Part of a small language model's weights.
Architecture: rotary positions, no biases in attention or MLP, untied embeddings, attention and MLP in parallel.
Training: a variant of SOAP for these matrices, 106M tokens, 6794 steps.
Each number is 128 + 24 x the weight over the matrix's rms, rounded and kept within 0 to 255. Layers, rows and columns count from 0.

# layer 5 MLP down (transposed), 768x192, rms 0.203, rows 288-305, columns 0-191
[[ 91 121 122 126  99 156 122  99 139  98 128 117 110  96 120 117 118 101 159  98  80 138 103 114 108 132 140  86  84 129 142 144 175 127 146 124 159 140 149 118 114 131 131  81 148 156 108 148 108 167 107 102 128 135 159 133  99 112 131 144 101 136 146 162 130 117 128 129 125 101 130 128 101 145  87 139 113 123 147 154 129 151 123 121 148  93 140 135 173 112 107 119 111 113 140 113 124 120 118 111 145 134 135 173 129 112 163 112  97 157 171 175 108 132  90 119 143 131  87 167 147 167 152 126 165  93 155 124 165 112 111 145 146  59 140  69 163 107 139 131 109 117 162 146 117  94 133 110 160 128 128 120 133 119 115 115 151 109 129  96 163 115  91 154 144  96 174 124 112  96 128  99  94 152 158  92 134 107 129 126 151 166 170 106  97 117 146  86 124 127  92 150]
 [134 151  95 102 140 106 123  94  88 105 176  86 129 118  95 155  95 102 121 147 110 131 112 124  99 120 131 146 120  95 132 114 136 129 105 168 148 139 118 146 138 149 120 128 112 138 128  95 122 118 159 127 143 124 145 100 106 160 114  77 114 171 168 182  83 115 195 135 149 165 131 144  76 152 111 108 136 128 108 166 136 141 155 162 111 115 166 117 150 138 159 122 128 139 114 130 124 150 172 156 129 142 138 138  98 158  94 103 100 162  91 148  93  84 146 106 135 124 163 152 154  83 145  96 121  74 132 160 127 113 159 142  96 138 127 108  98 143 140 143 141 140 120 179  89 175 198 143 145  58 127 130 143  89 125  92 120 142 151 112 145 148 136 159 173 153 121 115 113 123 124 163 120  63 150 109 111  93 170 133 183 152 139 121  89 152 141 135 155  94 147 157]
 [168 108 130 141 123 138 111 132 168  96 156 124 151 136  95  97 118 161 119 116  83 115 143  77 158 149 112  85 138 160 163 136  94  85 155 146 119 152  89 134 126 166 127 174 102 105 122  95 143 120 142 114 152 107 155 107  99 129 163 130  78 105 122  95 110 122 136  88 150 159  90 134 139  98 136  94 143  93 149  99 107 122 135 111 146 179 127  87 135 113 133 117 170 104 140  83 130 166 120 137 105 108 112 148 113 160 107 131  89  97  68 107 122 181 129  90 149 106 136 158 120 156 123 157 134 125 159 128 117  99 111 110 189 176 107 106 145 126 135  84 150 120 120 178 103 132  91 126 113 111 116 124  94 142  89 119 129 127 134 142 113 133 123  59 183  57 138 191 144 175 127 157 111  78 115 113 144  80 130 105 138 153 162 119 123 117 145 140  98 157 103 132]
 [101 105 139 155 127 155  86 107 107 194 142 108 164 158 133 166 146  97 117 163 167 128 127 157 120 143 120 132 134 158 183 122 130 130 156  98  88 118 140 163 124 101 120  88 126 148 142 130 129  98 148 138 127 112 109 164 114 141 128 156 121 160 141 134 140 106  98 152 121 138 105 133 121 117 116 100 146  90 104 126  80 139 132 139 128 135 167 132 111  87 128 137 130 144 158 137 147 138  82 137 146  92 120 168 171 173 158 135  96  70 141 123 183 109 169 148 163 109 120 125 115 110 114 148 124 126 158 122  95 116  87  98 131 137 127 154 137 141 125 118  91 100 126 120 123 137 131 115 161  93  84 136 148 182 156  99 122 138 131 144 116 109 169  98 111 125 109 104 154  82 129  92 116 113 110 152 111 151 145 112 130 160 106 126 140 191 162 107 124 126 148 148]
 [120 168 115 134 142 114 128 115 160 116  99 106 173 124 154  62 143 175 179 104 143  76  83 119 123 102  95 160 125 133  84 115 150  94 113 152 119 139 133 133 127 156 136 152 130 103 111 142 116 144 166 137 157 137 138 162 161 171 138  91 156 116 114 136 142 167 139  98 141  90 127 160 167 112 126 130 143 121 142 105 120 109 107 132 123 132 126 121 174 119 162 106 113 138 112 141 156 149 114 148  86 134 136 110 156 128 115 113 114 116 164 122 183 107 141 176 192 154 112 144 106 165 161 159 107  87 121 127 175 139 149 121 118  75 139 161 121 126 100 111 128 147 143 120 110 114 166 158 149 128 156  95 126 126 138 128 133 126  67 126 119 135 141 118 152 182 127 131 140 134  56 121 139 106 137 121 149 139 155 118 126 140 146  72 143 122  78  95 152 164 140 106]
 [133 128 103 112 150 126 136 169 117 100 100 120 146 151 120 109 127 130 133 159 156 145 101 125 109 142 119 108 118 118 152 115 103 130 152 131 146 112 155 156 150 129 135 161 142 131 146 124 137 135 124 125 138 129 145 105 112 127  96  93 124 156 117 119 121 135 165 129 102 118  49 172 125 179 117 126 136 120 147  87 151 122  99 122 133 127 133 113 130 150 139 113 133 120 145 130 128 188 157 125 118  77  84  98 133 107 111 165 172 156  40 107 127 137 100 153  98 142 143 155 129 149 186 133 133 158 102 124 161  63 131 128 172 125 118 134 129 130 132 129 138 132 115 137 162 119 151 145 137 171 156 108  93 143  89  92 129 119 165 140 124  71 151 106 172 164 130 151 141  97 136 134 169 185 171 145 172 103 108 116 141  96 134 115 149 104 127  96 114 121 111 122]
 [177 132 173 100 156 158 110 110 160 128 147  73  87 106 140  89 142 159  90 104 127 129 151 104 129 155 127 157 161 155 161 105 129 105 164 133 166 158 104 137 134 128 186 132 114 127 136 166 157 118 167 144 136 139 118 109 149 110 104 120 139 100 117 135 137 136 102 154 115 142 125 133 150 166 140 119 117 110 150  98 147 165 157 132  98 147 139 107 118 127 126 125 150 134 100 158 131 101 105 158 104 126  92 107 137 148 146  99 132 132 137 113  99  71 153  87 141 115 124 116 157 123 159 101 130 139 111 122 109 121  94 103 122 167  98  97  89 123 119 152 126  94 162 162  95 115 155 138 160 127  97 135 163 173 136 155 194 104 140 124 114 132 134 118  84 125 126 118 143 114 115 123 148 102 129 125 141 151  85 121 105  92 134 136 175 112  68 135 110 107 106 116]
 [101 140 134 113 120 118 103 125 164 120 100 129 128 115 131 139 127  94 147 124 120 136 151 172 134 139 131 105 139 144 137  99 130 108 142 146 158 131 136 123 155 144 120 131 159 131 122 159 101 140 154 111 134 151 150 121 116 100 139  77 140 116 109 118 118 129  90 154 123  91 113 127 141 127 105 141 118 132 116 142 127 135 152 109 159 128 137 140  93 145 116  94  88 139 151 110 111 176 162 123 160 124 153  87 168  70 123 126 103 130 134 108 149 146 132 133 151 106 122 145 147 128  79 144 164 188  94 130 118 119 152 145 145 110 136 127 120  87 161  99 163 115 122 129  99 129 136 133 131 144 147 127 128 129 156  82 160 194 132 123  96 152 107 111 134 130 136 115  98 117 148 164 133 124 119  95 153 124 125 155 122 108 118 169  98  98  89 118 110 154 100 137]
 [118 158  95 122 124 122 132 149  90 103 111  73 180 152 125  98 137 137 119 138  98  88 141 131  93 107 118 101 145 191 119 106 162 123 116 136 123 121 121  82 121 131 117 122 128  87 142 135 135 139 152 137 153 168  99 154 107 145 119 106  87 122 117 179 103 161  97 120 123 141 111 169  91  98 125 147 141 128 151  95  96  93 157 155 127 137 143 147 108 111 145 170  95 167 106 164 134 116 147 107 123 162 141  86 104 149 144 131 148 144 113 116 124 130 115 130 136 100 155 176 159 128 128 113 139 106 136 137  96 136  93 127 115 127 145 109 146 131 133 141 123 152  82 136 134 145 125 130 118 133  86 202 143 122 103 135 172  96 128 114 162  98 130 142 139 152 169 156 126 141 159 172 132  67 129 117 151 121 149 142 141 162 137 137 132 161 157 108  90 125 118 114]
 [161 160 124 151 163 120 135 123 128 150 132 107 123 166 148 122 192 172 128 133 153 108 140 153 112  70 113 163 117 142 137 114 161 123 137 131 157 133 143 178  85  97  66  65  87 137 130 113 138  94  79 157 146 149 115 138 156 134 153 151 130 105 121 103 128 150 102 204 110 129 107 168 160 155 101 128 184 149 100  98  81 155 142 138 168 141 144 100 148  96 103  72 138 120 114 130 144  79 109 148 144 110  95 127  76 139 144  95 157  81 119 158 167 152 135 137 149 143 112 109  97 135 128 118  91 141 170 105 177 138 169 172 163 164 103 163 140 135 109 143 147  94 144 118 122 121 152 110 151 161 131  92 110  88 116  86 139 151 131 153 140 160 104 131 167 161  95 129 196 127 120 109 122 197 144 115 166 189 142 128 122  66 152 113 109 107 173 181 151 134 166 115]
 [127 128 149 149 162  89 106 120  95  80 133 129 146 143 159 175 125 169 114 205 126 127  88 143 116 130 139 125 113  91  84 133 119 108 150 147 127 115 103 100 110 115 127 141 121 142  81 146 162 141 115 135 146 112 136 125  97 142 135 130  86 136 130 153 156 135 143 150  70 112 166 149 112 127 150 120 145 150 155 111 158 149 109 119 131 130 167 128 123 132 165  97 129 152 111 137 134 162 136 133 165 118 108 128 104 122 159 181 139 153 126 123 151 162 149 107 116  96 162 123  93 108 136 151 145 178 137 133 136 108 141 151 151 154 114 122 180 126 157 145 101 132 116 120 104 115 100 145 135 120 122 120 126 141 119 125 126 136 142  81 132 121 159 148 150 113 141 165 106 117 127 110 155 145 142 136  97 115 143 119 174 148  93 108  83 119 146 140 155 149 104 162]
 [132 108 177 131 128 134 120 133 115 149 149 141 130 112 127 129 113 190 151 151 143 150 116 161 117 149 103  75 106 150 130 144 150 118 123 151 115 147 132 131 133 169 116 155 148 132 146 157 129 134 128  92 161  96  97 106 143 139 130 144 120 110  78 109 100 137  83 152 101 149 129 159 132 147 137 117 109 161 154 133 124 125 127 100  99 143 104 126  48 135 148 136  75 118 114 173 104 116 136 136 144 162 113 151 117 142 157 144 131 146 147 106 127 141 181 113 131  94 137 100  91 112 114 131 112 107 116 134  63  90 121 125 143 150 109 130 143 104 138 129 108 110 130 127 126 127 155 136 148 153 143 103 122 140 104 146 135 144 130 156 119 182  96 136 102 144 118 129 162 165 178 134 133 123  73 133 134 136 148 158 108 115 101 135 112 106  95 137 160  96 138 153]
 [148 122 122 154 139 120 157 136 109 168 147 138 126 154 156  73 119 110 114 141 128 173  88 111 108 105 105 130  97 128 144 158 135 107 115 160 172 137 146 130 123 112 129 118 135  93 156 124 129 117 129 151 141 117 137 165 179 139 157 169  85 148 130 149 153 161 106 131 136 146 135 146 144 126 130 130 118  88 104 155  93 126 122 122 109 138 123 153 127 116 125 200 132 132 131 138 152 135 127 110 122 165 133 153  80 104 149 129 149 153 127 134 127 171  91 137 124  73 177 119 133 129  94  88 100 121  90  94 139 101 128 171 148 128 101 107 110 173 135 150 115 109 132 156 129 161 111 123 121 149 130 131 147 165 111 131 117 156 124 153 117 129 115 115 158  91 170 111 118 135 132 127 124 162 144 112 105  97 129  87 136 100 131 142 115 133  76 125 134 117 139 105]
 [139  96 141  87 124  92  89 139 129 119 134 155 137 127 120 166 177 106  84 121 151 144 109 170 108 119 110 128  98 132 137  89 113 126 103 141 110 174 103  90 181 144 119 123 154 113  89 141 116 135 139 125 136 111 123 141 118 116 121 119 143  88 164 102  91 102 130 133 132 123 123 123 142 137  92  98 135 117 154  91 122  95 141 123 107 166  97 111 129 138 140 110  75 141 103 130 108  88 110 129 157 112 118 146  89 125 119 149  98 157 152 138 131 117 156 125 137 157 117 153 125 142 108  97 129 144 116  91 156 113 122 148 173 145 144 138 122 133 121 126 172  97  83 119 104 107 148  95 138 134 122 174 144 141 144 125 126 124  62 131 119 136 115 107 115 146 130 121 128 104 116 137 104  96 171  98 119 172  98 145 177 144 103 109 138 135 137 115 113 150 139 171]
 [105 149 135 151 160 132  92  96 149 155 129 176 115 128  81 137 101 124 112 114 146 105 103 126 110 121 140 122  99 121 124 120 115 113 114 144 166 155 137 191 111 167 126 143 115  83  73  98 103 106 120 138 141 110 128  96 149 114 104 116 127 109 119 135 101 133 125 120 109 158 154 106 139 126 128 109 134  90 132 110 138 126 154 113 141 120 120 102 129 152 112 112 127 118 118 177  99 108 126 128 100 147 122 162 123 106 144 126 124 120 158 121 120 125 104 143 130 147  98 105 115 154 141 126 128 133 121 114 100  95 131 127 125 112  98 130 128 121 103 143 109 135 108  98  76 150 148 158 111 131 127 112 111 172 131 124 115 178 100 127  99 142 134 119 150  86 126  78 142 112 145 184 101 100 177  98 166 129  67 131 139 145 141  84 118 168 127 146 116 106 161 109]
 [138 126 123 123 134 128 168  67 145 120 139 151  89  93 129 142 113 132 135 173 142 139 121  93 115 168 134 121 116 122 148 115 129 147 122 171 126 122 149 121 131 126 160 187 114 133 148 101 140  86 123 145 154 117 137 139 135 119 133 142 167 109 153 142 112 127 119 118 136 140 108 147 140 132 139 140 132 138 122 124 145 115 136 129  95 108 116 142 137 142 111  78  83  92 132  97 131  97 126 112 108 130 122 139 176 131 136 122 109 113 157 131 171 126  95 125  85 159 191 123 123 103 127  81 113 135  92 122 131 135 160 120 128 146 157 125 152 138 175 130  86 133 149 159 121 139 125 118 159  84 138 134 130 133 131 143 184 130  86 122 141 130 101 152 133 111 122 115  85 118 171 160 119  80 128 133 143 154 151 141 113 143 109 139 131 133 145 115 109 122 142 160]
 [195 193  90 160  92 130 124 114 138 109 153  80  95  92 159 141 149 142 128 126  82 100 159  78 104 114 131 107 145 113 123 129 152 154 119  59 138 130 104 114  98 165 130  93 152 131 151 116 137 171 132 168  96  99 113  99 123 108 121  92 164 135 139 154 114 147 109 113  93 144 165 172 132 123 110 126 153 141 109 118  98 128 139 129 124 122  88 142 168 106 105 111 115 139 143 175 154 116 150 162 122 148 138 170 156 181 109  98 169 154 128 119 138 122 140 157  87 138 119 124 127 122 148 166 135 143  93 123 181 150 131 157  96 153 143 117 126  72  80 108 123 141 150 120 140 144 153  88 135 127  99 130 155 157 129  94  81 134 145 154 102 131 158 101 144 118 150 124 137 105 113 120 126 136 153 102 140 124 113 154 134 164 107 109 174 121 121 123 119 111 134  80]
 [127 104 170 112 117 114 130 163 123 118 138  77 113 112 150 139  84 147 140 136 121  96  96 139 109  99 107 108 117  99 113 126 123 110 103 138 151 108 113 111 198 121 125 187  84 131 115 132 122 137 132 163 151 128 132 102 111 126 150 131 143 116 125 146 166 130 109 159 131 161 140 116 106 112 162 113 102 135 121 112 169 146 118 182 118  99 139 125 117 137 120 117 100 121 109 166 115 133 136 173 141 143 124 147 162 124 136 164 131 150  67 140 109 118 112 143 166  92 127  95 140 140 137 144  90 146  98 103 120  99 140 117 102 115 167 106 131 161 128 121 143 131 170 134  94 103 138 172 176 151 169 144 136 140 117 139 130 107  90 166 132 104  87 135 152 151 145  97 158 116 122 110 143 139 117  93 146 131 118 160  93 164 128 127  99 132 129 170 111 116 102 105]]
# layer 5 MLP up, 768x192, rms 0.228, rows 289-306, columns 0-191
[[106  87 126  92 128 101 104 174 143 121 127  90 138  82 156  99  85 136  80  98 136 103 181 131 123 147 111 109 126 141 137  85 111 165 130 124  48 148 123  90 158 144  85 128 143 107 137 171 131 146 100 131 121 142 185  64 129  85 116  93 118 115  69  82 133 158 111 118 116 174 111 102 134 178 117 109 101 125 182 144  94 144 159 160 188 112 157 121 131 156 164 131 109 157 102 208 106 137 124  89 161  92 103 177 109  94 195  83  98 149 142 141 140 121 132 141 171 124 137 124 148 109 138 125 139 121 153 100 106 147 138 102 117 164 114 132 119 117 142 127 140  79 160  86 153 115 135 137 126 142 136 115 126 132 151 109 141 117 145  85 155 145 110 166 107 142 124 140 138 132 137 110 103 172 125 141 141 127 165 163 131 165 141 116 136 126 166 119 168 135 143 125]
 [115 108 154 142  89  97 105 197 159 104 130  95 117 155 139 110 143 121 146 136 162 161 131 121 126 112 155  81 137 116 142 114 117 116 122 124  97  83 130 143 172 113 156 115  79 107 145 140 154 100 117 110 140 121 133 122 118 138 168 155 122 117 125 180 100 114 135 119 142 126  85 144 193 157 151 105 154  95 169 115 123 166 113 128 147  83 150 131 129  78 135 111 109 101 156  89 171 138 130 151 101 109  65 148 107 114 132 112 139  75 109 102 114 102 125 157 126 140 179 114 115 124 125 169 169  98 153 165 131 131 121 135 162 130 105 121 142  95 113 147 163 124 137 145 176 131 131 141 160 136 141  91 175  83 163 112 144  87 116 170 146 133 133 136 137 114 103 162  93 147  97 121 130 135 106 182 124 102  92 131 125 116 173 136 142 137 151  90 138 145 111 176]
 [ 99 163 110 140  82 139 155 134 138 143 137 140 106 123 131 127 138 113 130  94 139 134 148 113 121 136  82 133 154 147 124 103 108 133 121 145 106 106 127 134 154 123 141 120 146 140 129 112 105 143 122 146 134 107 114 140 163 108 127 103 109 144 196 134  93 117 124  95 156 116  91 119 132 125 152 118  84 141 123 123 123 169 148 125 101 122 155 144 121 151 145  81 127  98 158 107  89  90 148 132 126 122 146 127 131 142 122 125 138 113 127 161  93  80 107 125 161 133 121  96 122 114 154 110 145 130 103 101 125 177  92 101 119 136 107 202 154 140 156 100 119 135 132 128 105 166 120 103 139 174  62  84 134 107 118 121 141 146 127 111 118 156 158 132 121 123 104 123 119  96 125 134 138 108 156  91 169 134 163 104 123 188 154 109 126 104 112 186 148  93 113 119]
 [118  99 125 138 128 156 133 125 141 142 131 141 149 108  62 169 120 110 136 100 110 130 151 103  93 106 117 140 135 189 125  76 133 130 122  68  94 141 133 159 187 162 132 158 141 113 124 126 124 113 111 118 117 189 133  99  97  80 134 115 127  86 157 144 111 120 156  76 113  92 177 173 168 102 170  83 111 170 127 156 123 151 152  87 145 135 145 108 148 100 110 117 147 140 121 129 128 105  83 120 108 138 121 127 135 175 120 142 114 133 152 130 100 189 157 122 103 123 121 146  76 100 115 105 135 156 123 121 132 179 138 120 143  83 113 143 173 144 165  92 125 117  90 136 190 115 149 112 106 127 103 117 109 170 145 152 135 126 132  92 136 111 163 143 147 132 106  98  94 153 146  97 129 137 120 140 140  77 112  99 130 128 119  95 122 111  68 127 158 151 135 182]
 [141 134 123 105 126 102  99 116 127 141 133 130 104  96 157 204 103 119 103 167 124  95 110 149 148 155 146 139 139 139  82 113 145 123 122 110  75 159 130 105 147 116 174 181 122 121  75 136 103 133 122 119 148 153 120 156 135 101 156 137 127 102 138 142 172 161 140 147 125 120 188 123 148  89 123 132 132 114  91 140 126 119  97 177 109 135 128  96 132 106 138 137 130 165  98 124 108 139 150 105 139 193 164 140 106 135 144 120 108 155 151 137 149  82 160 122 139 117 103 107 142 128 111 133 161 139 101 129 127 163 116  94 108 114 126 144 127 145  72 126 124 104 117 152 119  93 117 114 152 136 101 121 160 164 166 142 140 117 142 100 178 171 140 125 111 165 132  82 111 159 149 125 120 111 154 136 123 130 130 178 115 180  97 115 122 188 153 145 153 154 180 189]
 [ 96 143 112 177 131 158 113  82 150 138 140 156 101  98 148 122 184 163 137 134 118 145 140 141 130 123 121 147 102 153 145 164 168 152 147  79 145 117 100 113 119 130 143 140 163 115 121 138 150 111 166 112 101 115 154 137 145 101  97 174 122 118 122 144 127 149 168 115 116  96  94 145 127 131 151  96 139 117 153 135 147 146 141 129 126 122 176  80 104 149 135 166 103 123 152 126 123 163 120 109 112 133 144 109 131 132  76 164 132 166 120 115 124 158 137 136  72 127 132 139 151 145 142 116 110 159 150 130 147 114 121  81  95 141  95 134 106 113 135  88 145 119 118 105 143 134 134 112 128 100 125 141 117 117 160  62 114 134 160  87 130 135 160 138 130 106 119 130 100 131 146 158 135 149 139 132 124 141 132 131 144  82 170 174 107 123 151 102 140 119 119  83]
 [160 115 140 117 102 111 118 127 120 140 134 119 117 117 163 151 134 123 116  98 138 128  84 125 165 107 107 166  91 142 122 154 113 124 110 107 107 172 151  99 127  87 161 119  97 152 140  90 114 139 107 144 157 161 138 157 141 114 123 139 119 139 141 165 164 123 141 127 120 165  96 142 122 163 152 142  96 132 146 111 155 161 132 143 123 125 124 139 165 129 139 126 108 106 122 113 123 119 142 102 127 120 146 158 104 109 150 116 177 149  81 108 111 128 150 123 104 124 110 155 130 171 157 133 113 119 135 175  88 160 104 120 156 112 126 114 137  67 139 103 123 147 110 110 129 145 136 145 125 122 145 134 132  98 129 127 137 137 121 110 112 117 121 123 125  99 154 122 126 159 169  95 106 110 149 156 123 138 128 163 160  90 110 118 108 112 147 147 147 132 103  94]
 [111 129 104 118 122 138 104 141 149 151 120 127 138  99 152 115 107  94 119 184 119 116 113  91 134 127 103 135 144 119 125 151 156 137 185 157 147 111 123 154 124 123 126 134 160 106 113 144 128 119 120 101 118 130 157  95 127 123  94 125 139 141 142 102 165  81 154 148 151 118 130 160 108 159 123 153 150 115 159 129 128 119 111 149 119 167 188 154 107 106 122 149 103 159 122 132 185 146 125 130 139 142 107 117 142 123 110 125 139  94 119 149  98 157 166  97 165 136 115  95 136 161 145 145 117 142 112 191 127  82 111 130 148 105 146  97 122 139 140  99 135 135 160 103 106 100 123 162 127 123  89 146 101 107 156 113 121 125 121 178 139 138 132  95 107 114 104 130 124 208 130  90 126 130  99  80  91  86 133 149 103 139 135  92 112 133  84 168  87 136 116 144]
 [124 167 143 147 124 158 109 142 106 100 155 143 171  95 101  96 139 158 117 116 127 146 129 133 139 135  71 132 132 123 155 107 161  92 138 180 152  97 127 140 116 129 144 102 152 145 123 120 182 110 101  98 127  90 140 147 166 153  93 100 129 102 129 108 109  97 143 132 128 111 140  79  74 138 143  98 148 116 135  97 154 158 170 214 169 205 117 102 156 100  66 130 131 158 100 135 129 157 151 107 137 118 137 142 146 117 110 138 161 170 102 115 119 125 118 135 150 152 129 107 130 106  99 139 137 108 137 122 157  91 133  60  83 137 114 126 147 115 125 149 123 105  88 110  85 134 158 174 160  54 111 113 131 133  89 105 146 166 118  83 137 186 100 128 112 120 109 128 166  68 136 176 171 115  92 115 133 130 152 124 146  97 143 186 146 118 131 145 143 124 171 166]
 [141 130 138  84 144 122 120 143 146 144 120 119 131 147 131 116 106 131 100 144 116 139 126  93 136 130  85 150 133 100 125 137 150 112 163 135 119 108 144 149 142 100 143 131 163 145 130  93 158 129 141  89 142 151 144 159 143 101 116 122 130  99 129 158 112 148 117 125 138 115 106 118 152 117 131 166 124 111 123 157 107 102 121 155 126 118 109 127 100 126 138 108 124 119 125 123 167 111 139  87 140 131 146 148 163 145 132  99 129 162 119  94 109 124  76 142 135 113 110 142 127 129 122 145 128 115  93 137 117  91 120 109 132 112  88 155 133 131 103 106 115 153 115 127 111 128 130  71 141 109 143 130 147 125 164 139 108 136 136 132 157 130 129 134 146 125 130  84 144 159 108 164 128 115 130 103 111 130 117 122 124 131 166 142 120 138 108 109 133 145  99 127]
 [154  92 141 141 155  82 164 138 109 101 124 141 144 116 164 135 129 116  75 131 113  75 181 102 153  97 123 149 116 138  98  50 142 156 112 154 137 136 147 158 132  99 123 160 109 143  79 149 143 123 119 150 125 139 144 166  95 146 128  81 139 149 144 120  77 123 168 123 172 120 141  71 161 161 112 125 172 131 130 120 157 153 109 140 134 134 144 114  97  90 117 125 110 166 135 106 123 123 135 174 124 128 122 138 134 128 141 151  88 106 153 125 160 123 108 140 125 107 124 107 116 140 144 137 115  89 139  84  99 129 146 114 134 151  62 134 160 120 121 108 111 153 133 140 124 158 102 124 151  79 100 134 148 146 127 116 149 131  93 136 125 133 134 136 115 131 146 129 130 127 112 156 103 142 100 119 163 185  85 144 166 107 101 116 115 155 122 157  86 157 107 176]
 [142 100 106  87 148 106  87 155 151 152 116 117 121 148 123 152 104  90 123 140 123 136 123 144 165 205 176 197 147 133 176 119 155 153 144  87 125 159 108 102 139 112 109 152 106 133 105 154 149 164 130 126 102 165 134 102 132 118 142 124 121 145 113 127 131 149 136 103 117 120 113 111 124 116  97 108  90 151  96 118 130  79  93 118 111  77 140  81  70 107 179  78 132 116 102 103 150 137 140 140  89 102 131 115 111 127 124  82 127 115 131 134 144 146 139 109 125 142 113 108 215 124 154 119 127 134 125 167 122 139 149  98 115  74 109 103 178 125 174 102 153  91  86 143 133 135 115 136 119 102 172 127 137 159 112 112 122 141 157  81 117 128 146 128 130 165 161 130 157 113 113 135 135 136 147 130 127 153 125 120 103 144 122 143 136 110 163 119 133 118 142  82]
 [144 140  98 107  60 127 109  87 118 133 131 163 126  64 176 146 131  99  81 173  99 117 125 142 135 165 112 128 108 139 121 149 168 135 206 146 118 131 128 152 134 106 115 128 129 154 159 106 112 156 150 206 139 115 142 158 136 113 160 153 140 123 168 144  93 115 139 113 113 139 149 153  93 137 131 147 154 140 133 205 143 152 135 158 152 149 104 113  94 158 124 145 150 131 183 137 126 132 140 135 133 184 124  78 154 122  89 135 117  63 111 136 141  82  77 113 135  89 125 116 137 149 140 164 132  90 133 124  58 148 150  94 118 173 128 134 114 151 112 111 146 121  97 136  83 104 153 128 132 134 152  98  88 102  85 117  77 107 144 131 103 124 112 138 127 102 150 117 120 131 105 134 120 168 152 109 115 101 162 128 138  53 116 158 161 144  88 131 118  94 120  71]
 [175 130 134 106 148 131 107 126 125 108 126 116 111 110 142 123 125 126 127 114 111 139 155  83 120 104  85 142 147 167 136 154 155 146  95 128  97 133 116  71 112 111 146 117 123 117 156 117 114 135 116  97 129 158 144 122 159 100 155 110 118 133 178 103 153 159 142 129 139 101 169  94 146 116 141 123 158 146 113  98 126 178 109 117 189 146 118 102 102 135 128 103 159 119 165 144 153 156 130 136 138 141 101 129 125 127  95 131 138 151 115 134 168  92 134 142 103 121 136 103 119 152  91 111  91 126 156 153 165 159 132 125 116 115 150 129 125 115 150 163 133  97 134 143  76 122 101  93 153 109 112 100 137  94 125 151 107  80 153 136 128 133 152 143 107 105 142 126 121 131  91  81 113 137 103 143 140 152 127 114 145 118 107 151 147 107 137 119 142 104  85 143]
 [ 99 112 170 134 147 119 119 168 161 170 142 117 164 105 113 126 170 137 134 139 141 121 104 167 111 140 178 159 124  79  70 143 140 154 105 133 155 148 110 103  87 128 129 135 121 168 108 146  77 149 126 146 103 139 148 156 107 182 127  94  96 147 135 163 160 129 115  99 122 146 111 126  79 110  54 113 123  83  90 129 129 111 149  86 130 132 142  92 154  81 152 124 127 121 139 118 134  96 127 194 157 100 139 118  72 156  95 137 158 120 140 134  81 138 176 172 135 144 107 111 137 146 124 142  99 102 159 156 116 102 115 152 137 110 102 115 149 116 127 112 149  99 130 126 114  90 136 120 129 114  73 119 150 190 118 104  97 105 146 121 143  71 122 128  75 108  91 116 171 151 131 115 113 146 132 120 156 161 137 129 119 137 123 101 135 107 138 151 132 108 144 117]
 [161 133 129 130 112 124 148 111 123 140 105 186 137 116 154 113 113 133 151 131  66 122 163 114  86 134 117 136 104 147 153 154 132 118 161 125 108 144 131 112 106 144 100 138 158 139  97 146 119 114 115 149 113 163 159 103 123 160 148 119  90 155 130 106 118  99 123  98 169 138 150 147 107 144 139  90 131 114 174 132 108 123 109 132 128 146 129 158 133 100 156  85 151 147 166  61 152 115 158 139 123 126 100 127 149 114 130  77 137 108  93 143 113 146 123 157 124 132 161 146 122 100 112 100 143 131 162 136 132 134  88 148 107 176 106 162 133  73 144 163 119  99  97 156 108 128 107 160  84 163 135 144  88 118 125 131 111 149 141 114 103 136 136 193 127 134 116 102  93 159 155 134 116 167 148 141 136 121 167 108 132 110 114 135 139 160 112 117 130 160  72 143]
 [103 107 110 146 104  97 153 122 141 168 124 156 143 143 120 151 107 139 137 167  80 116 133 173 138 102 112 128 116 153 124 155 135 184 149 164 116  93 142 142  81  95 126 130 175  92 116 163 125 111 140 143 132 128 174 118 124 103 115 111 101 128 130 139 102 139 122 138 123 195 133 125 153 150 130 147 109 134 117 159 133  84 107 120 123 107 181 135 143 117 142 124 115 169 123 123 117 116  84 120 136 139 105 150 150 100 146 146 147  95 130 161  80 147 143 188 115 148 113 156 142 153 118 150 146 104 147 116 132 120 119  99 123 118 148 143 119 110 159 103 139  93 118  75 168 159 127 112 119 116 148 178  97  93 114 162 104 167 125 153  94  91 109 118 135 126 128  96 142 138 127 148 102 164 119 100 119 129 104  82 106 101 108 143 113 163  85 105 149 130 140 102]
 [119 148 132 116 144 115 110  82  90 104 184 134 128 135 143 163 117 122 103 125  99  96 134 147 143 128 106 154 133 148 109  81 123  81 105 104 147 174  81  99 121  97 148 108 136  92 103 104 148 108 126 107 116 109 162 112  95 148 123 123 122 123 113 100 113 169 147 129 176 124 176 144 165 166 100 138 147 149 101 122 113 146 159  84 135 119 122 134 136 174 110 162 131 112 113 151 123 109 159 132 136  84 117 115  90 115 147 156 124 139 137 139 126  92 126 168 142 107 129 128 143 169  98 147 116 133 135 152 123 168 147 131 177 131 161 116 158 115 105 111 131  67  98 161 123  82 126 134 147 131 123 160 168 124 107 148 145 165 103  73 169 113 150 181 116  78  85  98 128 114 133  84  83 160 118  95 134 140 139 152 129 103 117 124 152 116 132 100 167 136 109 132]]